config = dict(
    n_layer=18,
    d_model=128,
    n_head=4,
    n_kv_head=1,
    head_dim=32,
    d_mlp=512,
    vocab_size=888,
    activation='gelu',
    norm='layernorm',
    norm_place='pre',
    norm_eps=1e-05,
    positions='rope',
    rope_base=10000.0,
    rope_fraction=0.25,
    qk_norm=True,
    attn_scale=0.177,
    bias='none',
    tie_embeddings=True,
    parallel_block=True,
    init='normal',
    init_std_qkv=0.0452,
    init_std_o=0.0452,
    init_std_up=0.0452,
    init_std_down=0.0,
    optimizer='soap_variant',
    lr=0.0129,
    beta1=0.95,
    beta2=0.99,
    weight_decay=0.04,
    lr_head=0.00861,
    grad_clip=1.0,
    warmup_steps=48,
    schedule='wsd',
    decay_fraction=1.0,
    decay_shape='linear',
    final_lr_fraction=0.0,
    batch_tokens=32768,
    seq_len=256,
    doc_mask=True,
    train_tokens=93350000,
    steps=2849,
    dataset='wikipedia_en',
)
Each number is 128 + 32 x the weight over its row's rms, rounded and kept within 0 to 255. Layers, rows and columns count from 0. Numbers have three digits each. The size before them is the row's rms in percent of the matrix's.

# q: layer 6 attention query, 128x128, rms 0.268, rows 0-127, columns 0-63
# k: layer 6 attention key, 32x128, rms 0.273, rows 0-31, columns 0-63
# v: layer 6 attention value, 32x128, rms 0.17, rows 0-7, columns 0-63
# o: layer 6 attention output (transposed), 128x128, rms 0.235, rows 0-7,32-39,64-71,96-103, columns 0-63
q0 098:086086137138040170108107154135181070069148145130180124102102112114115191126105146123121124167102091143154087103125101121140083118223141105136123151052159167154148150203139106153112116131156134
q32 129:170152146153077047124108111128103186111109092138151082170149137128131128123137121126184129191115150103124134156152142077148140128077083130153161130157080111141141112103102071153152065125143148
q64 075:108154129076138163061160054106153156104197086126141192157133151127136110140141112141194136146122098129157162132119133121158119105176117140155120112093112077163145108055131107179123084159139124
q96 081:130094031163103149143122131153186094140050106153145045079144113153107193133124154127089119112122156138082121150108098150135139070170146090130163140091136154140130110148166120117100151125075187
k0 112:113125116151131145119145172115090106139103195080089148155082116107149201104113115120134194110149141146190172159067117085153155131092107157065092135148083123156062105124051161114091121170077146
q1 131:118129144131129102121146190111091130172205139106063119126091073139105195120123110171096177113152099104097168097111127091120134143145143145124107121147121093156119144124101109168070145176140113
q33 109:113087136111137120123176109138107146112137150094086124177144131208168127167185105134127149129081100163153080138150152158074193134081114079084135132119128107157111078094133194161111115159116151
q65 085:156111087112159167065130149137140099109130179099163146079111109111168127123186137133154135075118190145131138128110128114044159093143130140107148137166111124155120097128176138159082217137094093
q97 084:133134141135095139175163181108144135109183112135171166093099072120098178151126137097083147106176172133156159090120049065080094163148171118093121099144219132142124110116057150129092110157157064
k1 104:188109164143169110170143189165066170128116102101109119174115101139091143138117082124163151155133179126056166167090167092136113118125105117079069146182104104156095154158140118147116144163107147
q2 117:157149066128069112134107087142178131048089127122193118168170165056149098087115182082114111115107123101143120130174109086147088125169153112121178112132097179142159159124139132104116078075134168
q34 106:101178130082152134086093135097137095117037152131124118135182157127169105097093141138179110117180090090127140117133075095172102127136183181156129094129077124064152123140130155117097093106145197
q66 100:159117077162126106126136170118123157123147113110091167147121114086129150114113093081157143159121064146128126115112085089165087169129128176132112126032142118163123141126100170076151125121127113
q98 111:180112141107115084083128076136087120135120151119050119157146146072122145036093136127092139159098164087136089117149162136132136149132143103114146120097135152095081134155164099142163165112110167
k2 145:082133081123074155097089103101138096108125111172128142072169148120153134097136171139091064150132118134179068098193125180139169149135143128160182126077138154065140104087144121084166101078164139
q3 120:119144147192122132127119111122133134133129112165130117154114176105141154180149148095146105178139089128089133145138145116108074099150126162149093123134047068164149220181101097149219088125109164
q35 114:054121195149099146131140180092129098055078134074074160145136126181128132200129136140132094136171089118088177121107138114149086094143148179144130115165113111162134181129086129153141153120120119
q67 097:170110128099122058078113107128172081123165178077107102127127128115143136088142173127123152100127103062129140128127150099098062166123153136090172107141129145144107164145161131164115159118090136
q99 107:169124137144173111175156120115085149179178094111106151169151129095116169145125133137141131132112104107068136076149099096112079077163173156140143110146094103157144201141094116154135016115141130
k3 131:152165158090083072130118113113112138160163141088103158143150131157183123081168118165153153129175078097161155102143111091129112110136147166081137072084118141084116141105133124161087114125136163
q4 141:083124148191136142175151162122101103157131145106100130128126068126132183121106134149096115117127148125121167108127054065148127121151150151093082110147167093119120108139078116104051170116142063
q36 140:120133048165152135137116158102114234171129084092124077129108169125156103173156134149155140100148111102156090095164151189139129187115161144120058106123114181102136137096171146099134106135167073
q68 090:098157061072109130159118141123091121123152130160089133124107106109140157070132150130091123082158102135173199142110065118191043108125136180092142124122146115164128159086120171105106194125094079
q100 071:177138132073098078117115046114135139130097112122091135162098164105122089198127128063164124165094145115115163180155085147145117108143081133129120125113033137155117151142123205110154197123110111
k4 108:056139085156106092125106098129171155070083168143158115134173124165145033138115162091069082157078096154118127171140080090134062145169166095155140139124131151150131116113093145106113105114164099
q5 119:097119094158169155115143119143149135139131149117106122090126068160118150110135095148098150052130135163113140126090163124103165148098116130121107152139181128131073078091148180067058110152139090
q37 147:128104203097122100141149138150130098132149172144141168189124114156107180116104095103075158160071153140134134160098155143095176104084078060104150168088164131170071122158147163147147150150109185
q69 093:117059095137194158144100108104128167095102119138181135168087116131134087085099107118104144176101222167145092154133144187151132130174116148155120171109114131128097107153105088119148128131171133
q101 090:129125128142139122132121122164133106127073127069133100056123117109117148143081177122166127083140161156134079138102145172134181102105123112123111159081093164087132153163163111130156199099104162
k5 124:125106180126165117192151195121104131135176139114113162124096098139100183132136104102097170134132162160045189154104123080125126135150138118101044146168114091186101108155060134171088142186111112
q6 131:125156136145091140155091099078147152065111115138162108152158179121132138105114171104142071192116093094101079107171101173129104092122133130154210097098132131118154167155145075195165107081130168
q38 139:078165132110124127148102148081138127082087086071086119092167136133176140159104165155194097101182090106109090104154113128149134100137179186145094098150088130118184168091104131093094077104185132
q70 122:072143191172086133128106098096155124160168095138126099144149166117132114122133160121148049105116107143137093099145141166112107121125158107155151107117133185117126133012128127153161123080178154
q102 164:164117125123109066193113145155111144121094124077064128117133149077127136084086131102158133157112107126081121129136195163200123117122091135120080144113067091148139178180127086091121142114107178
k6 095:089092164089149114204137131121065126157159131127109147148078128125102169129169110122089156113110193159062163152079118090096147133109126110079107131151119133199126088161046133177071124189112120
q7 082:114095126123141164101096126122169156149234113068088112127138136108139180097125128120140134109117090114136093145160200133058158092115114105135110135176109077135102156097131123161119104140137113
q39 099:125106107098153102212143106119118175120122080170153141145143149108130136071110153153094150143153207101129118077150119115143138109104111101074195117139198130144079133160160152189036106121155113
q71 090:156124155048163132195114100135180184121097142085164181155130138158167140176146136093180138167118158154145091158110120163143062136126163116138095120142107125064164048085149142135102123138153086
q103 089:103123172181137161057117152103078154057142131203132117103181144120115151149114148156105077149114062079164122109123118094139149110100175145135190122114147156153116122114106149091192091098116159
k7 087:086136130140143126113139110099106112089092158157100162108120114155078038130113108142135116157119149133114089134118047118152121131156152115139183118180151184158146119089127071114136171105132184
q8 122:129133135114137111115115050108132156141144162142134100161139141120148074091174122150076106121140091125169092122160090149125155106108176110095189108118099188130085151150133217171164147112095174
q40 112:129098161132077102159155097163148176133077099114208126194158143110113076146168101189120157122130178153168112127107132147166153125103135122102158151087171137067142086120151154160144060098159133
q72 089:134124168094150127048103132123116125142116126196172114085159135086114113060102108096192143143118201045101123132104101093116090160099180144167148125076182124135140133153161109159151150114113176
q104 064:097140140100189120119102129096063092137137116120135119122121148156160125156127162140155126186113087095129175167149119126119082092144133126135121110213098110131138142148116124102179141152121097
k8 096:069182150081167138079107147110163125054097116146155127146150169144159128103065117114162140157113110114114122149139109068089123085140176080095110128162133144164082115105097150083119107125146123
q9 100:124181190054148144082147104124092080069117154159095113114142139180115113065120167125142133115124136121198103169119135106143083223123084121105126120122129148139094105100184164166135153146098086
q41 102:113142055127056115085117115149133127154140123145141122154117141107095150133113109129093111128138192119084174177153138117151114180119161153127122138158124148166124123232137061109071139116141141
q73 097:109121061121117140098084118129165044136104161125097086127141133097148142100130154152118115113058122193163121123135110170128179106130115155155148128123088073125135107140142130080149125119061160
q105 116:181104086084182117174124135125100171115086156123211148171119131135141055161165138133186159126144197092126142161122082113118105173150142115127100139162104148088117080155151187109108128121130075
k9 101:126127071190192210131159066106155173156127131154187091148132151151142071107170092128193201146105123122183111095097103120122095147119141035147167135113124145134085102126092137162136080113177148
q10 102:154087131125118097115142148123113077108142097101111068154125146123138165154058121099125139191158135109111141131113108161150093155160130121122148132100186118152109117185233136151124172133117110
q42 098:098114203165148075123127150114086192124190131135148188108099153146151105122118070161093143159094146103101098114125176116084162156146127136127132144097100163109072137096099147157163127139138176
q74 097:085105197132051155124154101113128102091121108219192181111119125137116200095133123159088100129134125088100104096130104169159080113148150106155182121093193150116143179091098077149119138094159186
q106 068:150132163158056141172124088148139146127129151096096130109152108114101230085078106106191132129126160100116128153140106075095154155117138130077121140103153129110105103113136127175083084132134172
k10 088:129155121108069122116120167149188172119104127164117146107146121152075153129128157157089114148083126146108122077164130067139139127085128105148103145130108080169141134122141108172101105130111097
q11 101:197169097127136143151103098152113124121062154151109096117155148099109140129127153122121140139109141194153114130149160126153079124110151140122062135136099119105126108168146112078191144148097079
q43 112:103106126119148146159095149160106098103135104078120166128129167172131113134100113108202128070130059114098168167109189158145075183145125134146075132149150142123172125151100098100108131136147174
q75 102:129114217111107098105139152126117125100154152121176124093124131195165174153125111129085137084135077132156119123123114095098108136093133090094142116117232158094139147090163195139028130108167119
q107 091:129127089135128151117106152147072161152146049149084148159104115095166135137170074089135126146086123126129145126104119104126157153135124167139123148117121096122149094181068089157150161148100102
k11 102:126127129152146130128123131122130061142131065104069135138123110194132121129082122112111120122163093030121110120134103160158124103107126157150137114096133147153116166153191185148129107112148145
q12 084:099096153121161043089133106129138103144148051074096145173110136154149168144103150089112148116208125148130120123139133140168144092073117118112108132134159150123120128176207112172038091115130133
q44 112:148164101192152094150102162138062138138108095092167110169131127117137103157139136104103124132083161104114127126108111108119125181066153147160163130104077133178154129134138155072171121096113103
q76 098:082049134144093142118148104131130074115150133112114068150125156170142127140148099126109162162101186082174126115155129128123159109079129123097172120092200166145073166154189115127103101114124167
q108 103:142111107128114085095120097137166132181149066047152065162108122175139126119138101151151170127147184137162141137143151153126132145066090123101108151131109148108071127185215170150129169131143114
k12 085:096138092174121151158146145176186145120131111151159137151137118187141178120113085080167091145149081140117123072096141090150121134107103157160096137140140109045153135138086127165173107143151103
q13 096:096130166159177137153139080097096091114126143152151146155128131106141125106107151142074135121136158130233143098117049124163112234152115095147158122109137144140087115152136180134181171116117127
q45 100:124142097140120174121129210123124141160173095098110136098132101090101196111152113101183123119107124101131151149145144104140152159058145162105077115172100079158108113163135056141130153131146145
q77 093:159093019112145136109136113159094141135126078104053120116121124141120104083125089187149136145113144135177140158159151117118139138062125158090073155090137127119089111169126146053141102145110070
q109 092:077169169108130112154112133128143106128117148069102133124122139143148172117088112084116119115140156202136183139119151177149149089093104093161124153187147116128170100067084133121118134117151123
k13 101:100106146123089116065171125133145076174115134176142163065090136194133109143122147139100169120144079110141115120130148212102114125173147096178143143152176180104147121104066168124149088127157109
q14 098:063095123169139142144160167104101018121103131178094076115152125124114169162129106105133109105084120128128148119117164112162185100104135121093141112117187173158127156163117131079117099113118064
q46 103:147152128100150135106129070126118096112170131102135128065139137149105135061086109173153166120154171074173115139124126135169097050083081127112160128131146205126101133133182196179102122114154151
q78 093:126079125091081113108134149117141172172153111182162150146121138123113163162137166095139094145162096110033103111135166162142088131120119119176104148097097104126133156147135077216178143103158123
q110 086:079141139088055098199106164126182087133109108133127139133134108154126201124113137111089161146132098201147112115140144135112145125112063123103179145110140169140158081142154113100044141111131158
k14 091:113180157124153139158166087150106160147132095101100184088114133185065139172140125152073135147080180148182110125143106137110112109049141107118062145121150167106119112084157079051114116137129116
q15 107:090112208122086120103171132098139042086056131124149205158145154168142147114113141136044121151134103125134112109113127124149146116095126137139215121109174116095103123135104111180120104102085096
q47 107:157113106103085117116099106144085153128160149184141088131109129140111087179073129117143100086143105104134115152128190153159070150200094137142118127139138165102167151164179161077107167146115162
q79 080:125174081158120096095106074141180158102066123207102154148138125068063113100115156116165113170103075134103121116146094138169149103179099136150137125113068123138100126116120170184160141123118143
q111 084:079100088126125139110146142108168062145093128124146149138117136125084099085110187163077162072149107103136128131119128183134157142163126104161135115073145090153140156109135160101125151112109115
k15 097:032132134162097170173176078138173166108169100160139065093107153124119135145118136098141172144115115142119159123071144154145101101126157134171167134081103085144119147074130112121120118149110116
q16 096:158143160138182109060120129145090151121112139116138164125151134069124094098149127163146151099108166054157143121119045120136177173146209124116128122130105105150132162171201177153109073117091177
q48 108:101113132140110143237124143110099153131134097137077136108148135128100162129155081129095101138187088131121136130135135101083090176162121122161079118120055068178128120129099178198134166154105122
q80 095:152117152147157138142161134132077175168134133082121107119107126171153140157150135162100164116150141092175164096129112108118107148090126142066114124137191116160124138167152161148102178146142098
q112 083:155158102113152150085126112129143162166098116154139183189132149105100085173108120114119129187092177137125092160148157155146116083176104152148055135109028149129118165178155133075171050138110067
k16 088:180193086161084118054065145158175069120093082103126198150113089097174156125104178107115127147090117142070145158168103077138093092148086192126109132116110157165143169164138126098166069098118113
q17 093:086172052089164135073102134127102138149128168110159147084120101147118101103166098159142133091126160131120118155140126100061131143118132074136100128145133116094137096069112152134127104148184045
q49 116:144126124155098093080133105149130118103086118110112079111148125148152160171113136080161120061111138135145169140129144120135188139096145152159155129158108124156167129155171132119074221121074176
q81 096:152146100157146119185150140109135155148111155138141164128119120087119130111132134122089123111152079147035163120095117102162108117167154156159142128155064097177168112070041135157103169136122099
q113 067:095083101126137170093147108122149153135077100186223174154120137149081086156138139177155141147086078121104111118154119158128124149089131118149124146113143177113130137199193148092104166102133149
k17 102:104095145084127149153162138116021097113120136162109156153142111110121152107132145114142116150098157136134099157123166186129157151102120057118118156094165109105139115163082104172236108117125097
q18 080:142086107170150177089147168140153144166156116175134084136104100157102054161108188097104117113088202198227100130144087168141101142061135134169065154132143164132133126154137145092132166120123100
q50 102:084169114151178176089138114139134174093098145176152157089131134098145087118150151144149098165054102113130135146118117117112179111113199079135195119139131131100124100085139136095146140135092077
q82 090:140111085108127135165126117130078141164151149093148122152103126142112070058166083176124184151155176102162153138127115147138125111118079114056097141129184100097075076182074098145064068152146136
q114 095:127091196114186096088148106122116188113119132122181139142141126166129112104145111165116158129145197119158118101117116112152194157077156119098169141127183216075088077126152171190145169110132136
k18 097:143157141139120046122120144158114112148100110138119084091152138130154154137074148088090176129128111194091097133128171184158162150142137105148131183108094104132126124109158119161179129113096138
q19 094:096125090151124134113108090132149211142103155124207129066113111097068115075124099134122106138165133088146146117140101117127099119087183113155143133110124112097153185101140160155143154111152109
q51 106:081128107129114134123109159133164124081124153143151073178108136090134120157106106165131084121142229087165155094121083111095100107194151123108124119096182076168135156122217068087063105141110100
q83 077:139176149158099144183143067130146110138171126122161160108098103060126103106131112158124178110136142159193152137114120161112151161081093124105076148166147151086118138155113123154106128140138119
q115 101:137177142106160185102116130153136177117114133132131106142113130122120048127121121124143118147108132173149101166136174128085125107103127111093062142185109137108131079125132138085123104159150059
k19 091:156099140093191121084116134150024127114119100156151136085166116139139085136125149094166168090124091164086113206129213143141149153192078121123123145092109178146149104069127120127133178119146160
q20 079:112099120109134168153104123086171147103147194046114093124116118183228147087162116087140098146149122106137130154087096151149114150114103128136154131182123170147145124087133193062142059125138154
q52 103:118104144110094144167134113121111141168098117099159160163108174132154138172096125143169155169115172148211121126132113160132108063102127101101069144123160126063138131149184094141110141123127187
q84 075:118143177179080098146173156139082121101077103147105119134148109100086148141090107097101137170141158071144152107117079095146174153110171126091118118086140190100084150158114151117215128115121123
q116 093:115153147111117108111144178128073088157131098204079153129129092114118183109106109057089115133089079144077152133108171158165127134156125154137148124110094087143157092121129157150168168152090121
k20 085:154098071107167173131109141109093136179158084082108103074167111160157113100109110091203121112154155106089103138169149132123132146135168134204112101125117162098143114096167113096118100150101107
q21 088:185140084123109132058167146150177130173141145112180065101095115127135085128130123187127172097179208104150139135121100107094167148051123139100083137124194161131117137125138101132077182115129140
q53 098:127165128109098097164104161113145107099119135089169089129158184130121082175125128150126128107114094139121163168136175143143133150166167108109156118128105065123161115120184128043096104130111145
q85 078:119138121211145112128123161148092151146125159091096182055114111105094123115141133132149147128116160117043157141122127162193155060148164116122097125162096096088098144099092121147127160122135158
q117 078:143111190102167155134112098130150169138113072206135113159117126130136103133175132136145087167091142169135068164135182189087188087133173139128142124141117091092146091147125123079160162160126106
k21 083:059182100098101133085177129139118155131092096164120108111193154124093101148110134118184153124142127127154094130124158127159126131174213180091124116112118115126065148076156131131172104162052101
q22 089:220167161117146151101148183118131125142173121153069092140141118137119146097157122114171067177138129086051145125123171136131125127155122156107099104165096112134165137133068086183176166168137127
q54 110:039130113131181112121102141129110123097103154083102140168144158185147160087122131122129148098095039149121102125128139122087145157117163117126164141054096135172103100099172185109102095153091158
q86 101:142147065088109134158106146147066132157111113165111131118115090115149153170153156075147134109135166179100136150129176121176113164113085173139102142150083132100180050136118109090178133166130115
q118 091:163165219089127126135132157135205147114144154088094124158113120103138145164121148074157111196075183149100143173124122090080148181214093090101050135184130152113144097101131135122111125144157092
k22 096:140117111073142098157134079092142147159178186156114161110125135135126096102165122115146097133072163152080091158100161100083142149141124093151156126125095066089070114132080123173151117141132134
q23 101:126156182158143110090159132132127163083086175215158079128119136175109093108126135158165112151120134067130134096114093116153141146126121160134158124078138090107116184193144061186144135114113157
q55 110:171138054189192157109096148139134060042120087113109122200137106102153117136115162041195153118108102117160147150139074108126105169148116101096108132150113171144110139103205166122113123126118105
q87 084:045131108196029106108139129118126070100110054156066155121136138150101182167126143141081101147061138157084117147159143131165146179167215108140122122157073148172120140162159112155187144126108118
q119 091:195094134079157170146111158131157151154082177094162118143091132143172112103118115089191158117162177135177123135104142155110187143150102137116127157124116127068114040095163169130114113162140138
k23 100:084103073070152161164124116134133175218143164107174124091099148130125135130167074144120175046133079113157100146120165194096165170109147162181101142087110121080155098064138112160163143123124113
q24 074:117060132062092103167137094103092176152157115177191152161081132135147122129065103131108133083136172129142137195137113084118096175100093143136103154146134123092094123129107171128114083119149120
q56 101:166118112121121103184114105142224081136119138087141120071123147119122136165166151096094133200162084161154103120121161143136167086134088108110110136159134121160097099138190152125072075151140063
q88 119:045086164168092143173150083101134074105151116163100137139147152162136177087109140131077120161105149127225108096143078139103136067067111113109162125094192159153102186078179138161109118083139184
q120 113:149100036132150190083100170152124175136108147095111073096136109090143119156164104135161139139150151152126107151121176126150153103068120148120064157132121123092131080141089111057152133140116129
k24 087:102137144125160172097092156115157131096103084149106155095082108170135134157106114164196136095142192163074123151153116179109116081085141151204139139145164089117160171127090110123154175100099157
q25 092:138111183145155162166151172135139153141148115110162158076114102148137132131136112142096121123179160162165127088112165105134133102082164125124075143138192206089147163146086123053064099137147084
q57 097:069124215088148118138127108129123139138105102164138124102133147167145087166101138129109122102111151156094098089096106137057128136161138140149176143110140119167156164092147151162105194113128138
q89 101:075131102078108130147116141105127047075097114168085160117147132122136177130128144064100113094084075127089120156147179097125140140120160123134220097159096119166129124131127117157122103122103106
q121 065:119186184121124131109126114155210178124189145123143117170099116080131133095135116169174129191127152126090149113103103129061207139129094128125095146093127122122115153060117095076136088127124181
k25 105:076100180158131116170117068122112162139143169055147088118122170144160118120122095108104152120117137082099125159136195106080200093144073071120192111123135197112118138108107100086135126142128189
q26 098:088178116134141142052150137135114099095122037159141109113138163146100157160133124122118128147069042118089172122115108153127132112122176104138197135072168102170091134191120118135117131138068176
q58 103:136091187095210129177130058126126123127103140150093126120088140136149146120140131099107138131194154141082105100117176167067181128176112106138072127139107130163118135135131252110095111144106108
q90 096:123080119158129072155135079137137084127123119094141094082139136134101135112121126167104160139147148132141117114127085184083115158065158111130106146121164160147081147178175115123075159124129082
q122 100:142093092073133186135138117119144183162146185057161070133158086137145096084161134127167114109085182148202097135141071072093111123116084117114158123172161184111136082090165185078120159126130125
k26 096:138138087166133173207135154142156142134178154120139135181140147129175122138158138127120129065123183133091117114147071093121113123120146127089095133101105129122109139105096041112156125134118219
q27 098:093144133136079088150139102140151118117140131112153154163155135132095087092153163128156134094156055114134131086126113093156123079186138119139194116148096164148125176079143114139097138118130146
q59 105:076146109095108122097107135108197107143119087168084146144097140110119173136115149130165147123124125106072130123121099163199160143169160145130133112114051113179129152131144095126117107120129175
q91 107:114153120110108097115110112124108118118139142082149146077144122123139126182116132138099128071112095086090166128138125144151090089169110133134224108145145052123121222141087129143125161137124157
q123 088:120141073163155178058153084132085138146135108152173143099142133087104080085155121154140112153149128066119175150102090116099092160173173142168097106184146149151180135094062129142132151120131070
k27 095:165189157151123141101139107093131171151151129111103166147158123097068118090142092152113128162182048149144108177162145102148079074159202161071146075119090160104078115129120165105141145140125113
q28 120:153081121140110129074126171124081098102129168123156139078153130135151131110134131121108138149118182041172121134128045155153140069113151099109187118115218160105083134181165140132121086099153140
q60 099:150107157136106147044139154131144114085127140161094136079121110082127096086124137123071055133146143153160148110121112106088117144194081131133191128176172083166143150169119119102138156138096070
q92 081:156170090134100126103143128148159160097132070156138131128149138139131117186123116117129131110104112206122095102135196092145167131099159123162117154130096159118151063073107064112128175099144145
q124 078:105158095115092129144121107109134104070161166137147116158155168159154119114114143139081090113067104086175109126171139153143169167073114077118139120098123080182069129106180155174083123114135144
k28 098:081110130133139165191161118140153127054152145133157157152072156129161126135147110097142169078067096134191129154087135136127147158101076090145097153105111144191128131140101150160160076135098167
q29 116:196103116105080145138139106149139182148148105079133117111118103144160169126143114069133122151135146139112130160112153116109125095083102128114100142122156164060127104126138159170138205135129129
q61 099:124058149085112064222163143101095147111137126112167096149139170178143169134124122161081130104141113083113142145140153109093152180108129089124119126073151110137178115110135146083104129128123130
q93 067:156082137079109130177093104121110127094143161170109176100159108129124152058135105115145089138083116193152115135123146126187094135123065146136201132128177113121137065170053134159088039102132137
q125 102:067110204160110127125157081111129079102132170152127123120147174132129163117100124177078116155105095088146127074110094143136124098110144121108187116107165137163080179139162121145093108102101157
k29 087:150147128188102182078189161123135095110129140218116122134166122140111094158144155150114058113144094135101125094091100112123170108168147118122226112119128165172090091068110155120173113118114133
q30 085:094108119083100113131101125118151097078130127124116168119127134182166103162099145070101123152117124157145119134150201145158111028096117104107157132109170220145150115162125165051122112113139179
q62 092:118165075107106078128147178159147097075082154138123105096130151119139131144095158069146062161123138207083129140141158103120139134187120131134184142120090074159200180056096097144076134117111173
q94 118:141142196070129141079112067122234102103082130136178123149157134123140095093145149116180125117111170092125092127124089152077151120100157125167192121083154142099143143117211109099101061081158167
q126 089:148136073140131163160121101156109158132179063129138076125126103163112141176141103136128112085147087193114103108147215142111146144116125123155108137150130099099189109076100170193114169158143079
k30 104:125139176120173167152178097107150123087161071077091106194153136153148132146152123147172137107168111110135118111129102119099168134089089119072132099174138215153064113098097181151103051107141174
q31 102:135105073185098142089122123136158160111085078157141103153126159117156087098131113122143089131132121103132095126146201156112200084103170110118127127123131174167126097069182092090173092125154093
q63 110:143150152148173108172092180120160141120124124152117135164088119116151119093160102136210145153086193079118177128115119095059172136091075126134057121179091102116123171042089101120135086170160084
q95 082:098098032146226166120135126145111129130132058118118091127121135131108130151157049135125135154199138107147114093127145142109126078102146187156113129057177157099109127134125104092141151126131135
q127 067:148119132043128066172135151129107106135082151100147118115174129153153137167161130162134095109138079156098120133140156118196088065137218123093163100171166166118158069048123131094139133111146095
k31 093:116131131120141138125147141160058124147183082144126143126157098153098144121135118085062117123130143202090082084124153072111079165153115134130123156097143122132141114172122107167109150145130111
v0 100:111092116160088126082099100131110070108124137144103069150140107114137148106100147080078094190093147094168143156125082130170103097098128138123062139121149081150120199155105109115087063141120084
o0 101:101148098135173119090130131159100094118101141109164170175122147146140116092081053083148151132136116179161132138158133169147132132129133166121088074184089145110141156075069119052182072093134121
o32 102:151191161096121168154106106164137135087144138095108123164142173094110129174166164190105128152095135101090086153155176153101139097055113077142172123084111154143122135127116144183121125146126142
o64 105:195068120133134119130123108135122148141164108125172192121063123136120164198193137135119145124141129074135184181099094078045135132133136129137144133175131132126118095125209102126096175141087182
o96 097:064127130148126128126176170125133142116153102165097076107184106117112124116088162120147106108172095141105108048126130108156099151206168116084104150130181109147163122180131181164099125116144092
v1 104:138137163183129120090117150146112130138091119070108129073156149124149152087104137129072149105054107142125133165126168197100203093089123099136114131126059079127092179179128144157139082119075223
o1 105:144146134074132174122081079183167130162131130128158150216138101088091121095133058132150186157188124155059145126150128114145127158095146167137136104084144100126125072115116122123166114115115141
o33 099:146150142077116113135156124141145169146171120070101122145085125178172158140138129138096145120012158140120130094194150136110139144074130137119093133147136105152100156108149139140085110157199164
o65 098:138103116129107059101153142119109082094097090127060135081167143161108148093156120121124071075148170076188140148126078138167112081153168139132160116134170104177174203092117152107154113164144132
o97 099:090139099196139157148087155081082132110117138165143096090107114119125087216106196124156155161156079113151134119074110156117107134198100114122110145105102177120115104190121093099054161090113096
v2 105:137067065097130157113124100156158143130139170123127134056120140067124070165184147158124126070128179109147130107101137086135167080109087115127112132173164139123105141111105105112075157092116144
o2 100:164182149082141134153111201187141210181076074078083109161108120168160180102158104164111124136095173101096117137116137121106082152157116072120140057137134150132105133101158139134126132113117144
o34 108:182162107176114104119193082132162139118082132156162121108162172165101172132119121104140111115115107127114088185175048095091098083102171145144072129064097107149133109075087161118135098081144165
o66 109:093093159140115143113069129125133083119155082080143163111133096115115094082075123137162141142179083158104143130089184168140151137105089135175140169104154093093144128184100131139108107109182099
o98 097:124109121140104128107130108105083095089153190177141133126105103107105098158172154123051145116131157112152148120157104122144177169146136149124146169118107131170112082177191085090178182172095139
v3 099:116153126027174089135126067127087135122138126143238153160135144139122101108142142238102128133130099114066128140156096129094096082078171122126139128162050086149116151147120158105065113145137164
o3 102:069113065178124144111109153099107174110121089122151213116135155135130102125122136076145106103084115138189081151110163110093129156144114125152125096117105118104099136148151124058115051065091144
o35 090:131100184130077068125110118105145109156113174124096111115084111081123114104120126066115129182139120166198107164097151141153138158154133122121137139136152117115161145129115147131165157177177116
o67 108:153095179092188184137103162134136099078107160128130122149143167123149111113126201116141087120161172058110155031122050071165108108143139144115104136087149116145101097102181116137105123109142163
o99 102:124151127189113067157198106158127122143132096154090079143115072172128164177157065175124224146114143148116154166152149179121160119059152090133122143131142169089159135130099130169106211133097085
v4 091:141126164153139146109100097150129127128127176178185076068147129034095138105134151115117135092092087125112099125121208161119143092070144102126168138198098112064117106131123218168172203151117117
o4 098:163174129078127092104112086130155112188071139155142116195203131149126146089135145131156115133074169153134102073151145129141152156125150131073129099097133136099133047153088083105100091090193109
o36 090:110141152163102124145170157130100138056139123132136172147081104144125148103065108106146135170110171103127160169082133154125183139177125158161157171120172108146124132112121137065129134051093168
o68 117:140088156157101182082119139071121095119142125129142162069152214156122066153151119147122135091173137120150115171158063092152120114129121159165119063087127096170088219090145152172146129197072127
o100 095:066113123128167074169114111184124170148164135087083071147089032112165148137127153105113120131115092116113155104093140138073110130139117082136129171127122201122165138174143081131066184110126151
v5 112:145144109157146175142126180136124167143185135145149092086148134144118119048140119134145134177124109167129091138117139153111113106138162142133092125065094123132135191085090147143180167114088161
o5 126:127084109083197106177115118134169143146159105119107145190117112111104160148103082133153179186086126171113170164197215140105143128079096136134168130135099134120124096117144114141074159118095124
o37 092:111093153088124129166154107162115102122118151131181149149148132114171090176123176126167093140175076145060128164063066131113109117118109110116145148152147142155136134117150089137164103120131161
o69 110:109183127162092158078117164095107127121069167134109109068144169143156146132160101154117148084086175150179076101172127154164121147155149165135082073127149124121098073127116134083182074140113133
o101 087:195063130151138123134116158100129122142144111121135103132099154177127128100103124085102063081176139039123137122059150072140150140133104116097131140108157122102144209165125162145145139185193101
v6 101:112121200185092113173146114131170141099125135155202198146135130140107154133190088176137113062113145099107157076151050094100139121073173094142127114159167090127119167076133154148095142142133076
o6 096:104186075086136112119094103097132098187091156132115104108134125087136101113196169150167061088190141136128094118182143124128063152161186183093103113190081208124128060097157128145143164096156138
o38 110:119092128128158106141153160156148114130104107139146076061153108125098101117098102134078088192079093121173120118046091102130172130128136091161163132072150166130153148196065153102113142149117143
o70 091:136138128102114093152123099074137135110170153157099175204139103111138144152115111121117177139154133080087206057121160143114144119102129099155164158144173091123086142136146106173131158163145149
o102 083:143128138169135201136149168142060106103149098114167154158119184151147148136081164115130201127150149169131110194109111109142142155113044101103113118138115093121130171134150113082120096128062130
v7 097:157117124137119153102117151120170104129172137120083032142105087191137136144098136078178120186113080145179094136119152083107050134112122166148123137131128123104117090173161121063103136153150149
o7 104:127111144131111063132112093141165159166082097176128132152145125101119118147063102099204152107132110140100160124107138100117156130131131154101152113114125121126176109145121163184087136067138129
o39 091:103101116127115086114091157119082171129122123114114185148125163104143142096186156101096090091125142149138119107170157209141139122178109081095122170178164149155104088128106099114150138143088112
o71 104:173177139096174170133170141115134100139130137085133104172153176175122170155121129134157146149129115133121070183189127115135146114165153107108081082131122161138108106121090162097151116149177090
o103 093:081133130160083180107174138138108110082176161128097119072071090104104121075149152199096108153159149114144125083099115129136069137086082122165130170110114097119134193116142121152113119128114115